config.toml
attn_scale = 0.353
lr_head = 0.013
warmup_steps = 290
final_lr_fraction = 0.0
batch_tokens = [8192, 16384, 32768]
dataset = "wikipedia_en"
Each number is 500 + 40 x the weight over the matrix's rms, rounded and kept within 0 to 999. Layers, rows and columns count from 0. Numbers have three digits each.

# layer 5 MLP down, 64x128, rms 0.139, rows 0-63, columns 0-63
575456486490441471444483484467490486522495523463505524477563449456538514413448550535501544472431438498501505491465534515452498511538473424522515518542492495534478540570532500507492543467461527
467522570489522520487500544539561515503465513484537531477498465506573470468544564474484533455487545528469533444492499554519519405502467540551488455520467452484458536421446446490477409485538478
514461386544501521434509516516551505541441483502433502490486500428464445521455526533480525541526531534485580561519457541523533460454501572446504540477550541476528473472566467433488472547555470
487554568559445470541409554485448483464402488462461540517487450439525397530511525488511528542498444482564512545564533566539445442501468522513511526542456543458504491502470554523514446551468464
498418583527472476491498507555499443460465449590579523457443482496489513486476530450546481534488560526505475549499463556455521566502513546535532516477444508467508470450485523586486526569508536
535458517507439449467447507558550409527463493550510508577380542440501469500502501449429489429557503494558522461523559519521511462493533504562462462559494485487510552477524502493520449571536445
523515501391529461499489503528448500500452518500520454475476442536441483452496402392477451471479523475536540490473467533400455475461539464498443422469420488536456517576475494536527489508489510
540479436540562500539458554469494585564470519480467490520428487456484482489462556468530531465480483416470412447479399532480561428474538490577530491427508439493554525496492486462544454435500449
493430595478421553533542496417454461538522490530531524493500539529423553481511486450469521549450484507584519499485568498522525495515509537550447521543456553508455485404473569419511545527471457
478492432487512498524525523467478511534535466532500484508585501501513557485569517534427478519505543491454517518461524516472477497473446414511543464515479483522520561540492409443440467507518539
508526546482462475508520465489473452475447495465411547471461445441452498440468440445491529423471435512554485514469536514454526593512481437555448540517479484478486563546440516427522458519501537
494408466511560562437541457452491524537510518467384517494471499484449470505469482555475445485540472509475592501497486481481454530529466459426425571503513522548466472457563491543420545454557567
455514468529476510537428499546495522460430505470488500510528527489493513508501484512483499471532493526555440538467486532543518488506509513527441568425445444506532525448551448493484475482462563
495414493507484511504467491493489525469491507509514504529530549521443530581525486496505476515532515464528433538464520515500519495500549492432513527389540499517467595527550441468493389522516511
445508504501497423439509503527434510473500497514494531466472522487434519533509493576524468484529512477547518485517447473553488509473529560521477515473433521519502556474547425494500433461477494
596480478528496541445572485485531507511549481459485486443523435474580466482463420491448524586511561506500448455462519483453515487518413439473527528541477412553479573528483463507497513490561487
515486513465505482512567496570519501529601456531499532471514502462538478494485437438501477536502485523496547556489479497472470438485548540418531501489523437495398461526449550499480522513525499
468514496566522527511517502506539493528455512568523461522478491483547475513571477563457495527494514530472552511547534429557539501481447501506474485575486542449494427444483518537453564539456495
505477572487561489432466493512443551531521510526513440576502484436503457535524531553463522490546477497525459478501517496564511466530501546525529472503518467538493479458561460474506515524479553
497459500439505492446472467465446552547519495458547562563499518483498533516497548561496431454482588441493483554424526497495439521595490502477480493517455491453460494545490492490456500504489510
444482445526431543494513481524572469514533499589427528463502453543543522465547549509517551513474465534580552551536528418493545524513526558524511574536453456470529477445505541483515523515430488
510456558515497405452504527578460509554459602388445411562507488444485571493551433479495578449549494429545492528509557431567562508492437566483416597572503535438517518476472450548415473597537518
506536494448490451495489469486494470523496496523469539462449495488444406452483480509510505494482457487516413510488472551446496520469469490501542509490517557525473522542439430495496480487519537
511529495480571509478566499478548501444480468486455517455539484490510470510461526503546504458455538484557552547527580495556492485453530557562480478534517533498491437425537481451467519489433533
545473408516534540537564557438527518507504508455497529588500545520477528424470542523485485550434501418514511530457495490445452562597510475524448462536554466462530449495552441472484580486429566
497442605559474465463451503477417473425505509580462539513458520577450490425528563479530479522446432580538527543567437567436522538542459525546534461480625462534476540467486513479507483443459498
513476473493559577438541570508540463487549500546509511483531484469517519462482591527546465516461503536526539509428611515539466501504526502532526519520507425487576522484521510441498522486540528
470433499545543490593496450441468586423537473492499441501574507444514527474514458513509563571511438458510463510480507556500512506479470521482468576471501546546460568540519544588496524544454452
506508463512496589465577547589579480570489533500503557536467433610560487517495539533427485468425494489566526482478481506464552499595474491585449512523452492520488531501531482475508441498513448
477498495476521558488522461533420507499486554467545475526498491517452548537512508531444446593517503473457457584451514539431449532501531522512446418472590525493470491516534540549508533466490533
507496527506482498452483563468498566496541464491506482484477475469573480468475518492565511541585534487520509415473417504436493461469503485469494511492491534436474486588475508421510546486409428
490564514524503517446479453436466494507471508517531471447532522435522546513499482500462439493506498499475521491472539533553519481525483514422541451459507635535490606462465609522449492441451480
396549556446483388491472470472638460517482582520481487503462472507550539487473498453508447422537523476565448430507568500561520506469517472455479431534526434474507573499475487531467572515492525
453588568535499467519526542497577399456472466463564530408518508544593497513537527504589589514517413524528495515597490460465505482509461584533595538501542520454608507470497520433555431512480482
475473511516491470456486507490569510495500474612540491418582451518511514502501505530520455553499475487521455452554480481484428449439540452458481517480496463490517441488520493526524558471549518
528482522490465516488468500486437498507465523511462473475475507395468511502548494447475525515495508571578598472498399463502493559456506478461505508524478442517477530537465532516503500517516544
353463518531595562467547492468556499514525533518521426406511496555531524531511450535489458476513504473501433489499474450486508495585496448476578581507483511514532441519576463465468462511485456
505453487537394547535540525546538467472464526562508446446487459469524509484420499503482479590527522480504511569528520477461498473454541522511418439511565459482516526504556499501499501539558458
422503527504472540482508511542518515416468509452550478503499501532478504507498511468545502537455554456468494515503400494496555549566497530480533491506475504468544458511477495441506547508493496
466452513467538483519537450492511489433508472514528473491506482492538495513502459483480477536487510565502496488537474394498501547496473460475468493543533563508453474563444505518402379504504512
542516490505510464535509556475574517496505533604513539453473490513476460400552551462573511479488538540443459577564475558513514513479562500516503469502498506489521460483455529457573553432493506
514565496507464527461485490553525498510503493442489485542563507451495474481488494496476556424457432518544565558465470495525489526495515481465527540488535504526457501516509529565476587455483551
406438488444483489502566421426519416482505493554515483484502589540479501515509496552502542522473531482562486455496599483396514532549491495521457487520538526527527502487522445585487386513499514
482429484563492425528478529436432490475501467490489517523474514484394496501534494498444504412470472473431584574581440434536499490545421556487584494496564499522543402431492474457460506487565459
427468523462509476521482473470495477500475465504492516523481543471542447546496516503509517534505510487489537448522503474523424491529500543469529474528539471522511525521485495560453502550535527
542476435469540567486494453519465449596495492431464493490463504480483458542483508499544544506488477534487604444483458461453510537504481469490482526534440466494516484540460506564561487461530512
481505467487503457509550508503508517601498401467569492504549519492530539519627482512526558559509495499553429461529542483446517527433526518535427398438427489472510525423447483476559491493433531
568502495489497455519535502504454456479487475504510496506457452520575476516498524464504538589524545555484515533472466520536485515555519501512382433490467616526498411417530509486464561482537482
540561485468452477506506523515583503534466480446521506458524427446463500533471476424532525550458505460471500555479459542522492475458483553467522446544466450485464618552444460523521510499570520
515595508498528512573524502511466538508620513499544476528495477548542476522533448536480483558439484481513503419473416477547448510537460507570412565547526480487430535513460483482488522464486418
471476470478478468504498539579471495489484488526485538493527512382497503487552511449498521518528494427579536508497504509469542470459475539516533573527618520504593537505524484557519460564508517
536499404487535432542501524532504469494550483494452589490533441479469507436522501456495503476414453462546513444530516482475531502512476569466535471512503534536485522522526457526513450488512470
509459541479500452476542565495587506501419486534481557471431474502416459532483546511532535521553461455429482460566342595493517543453504518515509431477589409429527479472474544485574449463500491
483488408571501509436545520440428516484444513534475527488443529514507574481447527449559502462446463473558475551569481583442562499458513524519531436516503502465487451499526535515441467466521545
549451480530528516520524503466576499546545544498481499477512474535454500515425458466576530537527414507521567428471465521472525481474471535450500483527522506500445512473471554465508539501441545
520481501526503479539436447527475525506538511464482442479504506548451500449479465521560491573492518489464483568544490479455517519450536503502429576460503479512435490519484570480594492480474475
501476512544502511460601441495486579484540507538518502501567521485515532517517491534494464468477524480473474498489561557503491429558489438483536453538456518511459454506519513491509454524524480
462462472434456513465578529496560512516414542508470503560383449507506491509571492549566490490419445483506514503492484461471471588488513476572486514490474446436560515540522496507437461499578494
493468496559567438424519556525498478500473455496553504507534535495493502517484518509499564514471491445516512510528533465534488533501499472532466391498508443537534448508543505445504477532479561
534563549470489426452523477519584511563543519435512500470562491549543440457428529456552509573421464502379442566525531457501506528492512556549527535518457460525550561465465445470436520459526472
528497441512499535526529488465534498468489461458510488461457539518515469557506471501511510470529431520519423512488511474539481582510493458454501444523532577511551438471513449536557505537529507
498545491502555474472494473492431501511510508488446467509572571509498516569585482542445449459545526502459517583459543425551448510488415450440484482449458477488496491453586472541512466530493534
514467547475483515471515475539560495457508428485523524461469532425503506488509517527529522520495470513539487512455516476517524533477583453440517448474487489452559500464450490485542463532507507
564467461491516446481564464508511517484472502568548546558521464446508490463398474500512559428556503499514454525496471514481460503520545467468439436548521496557506539466461498516496487468485490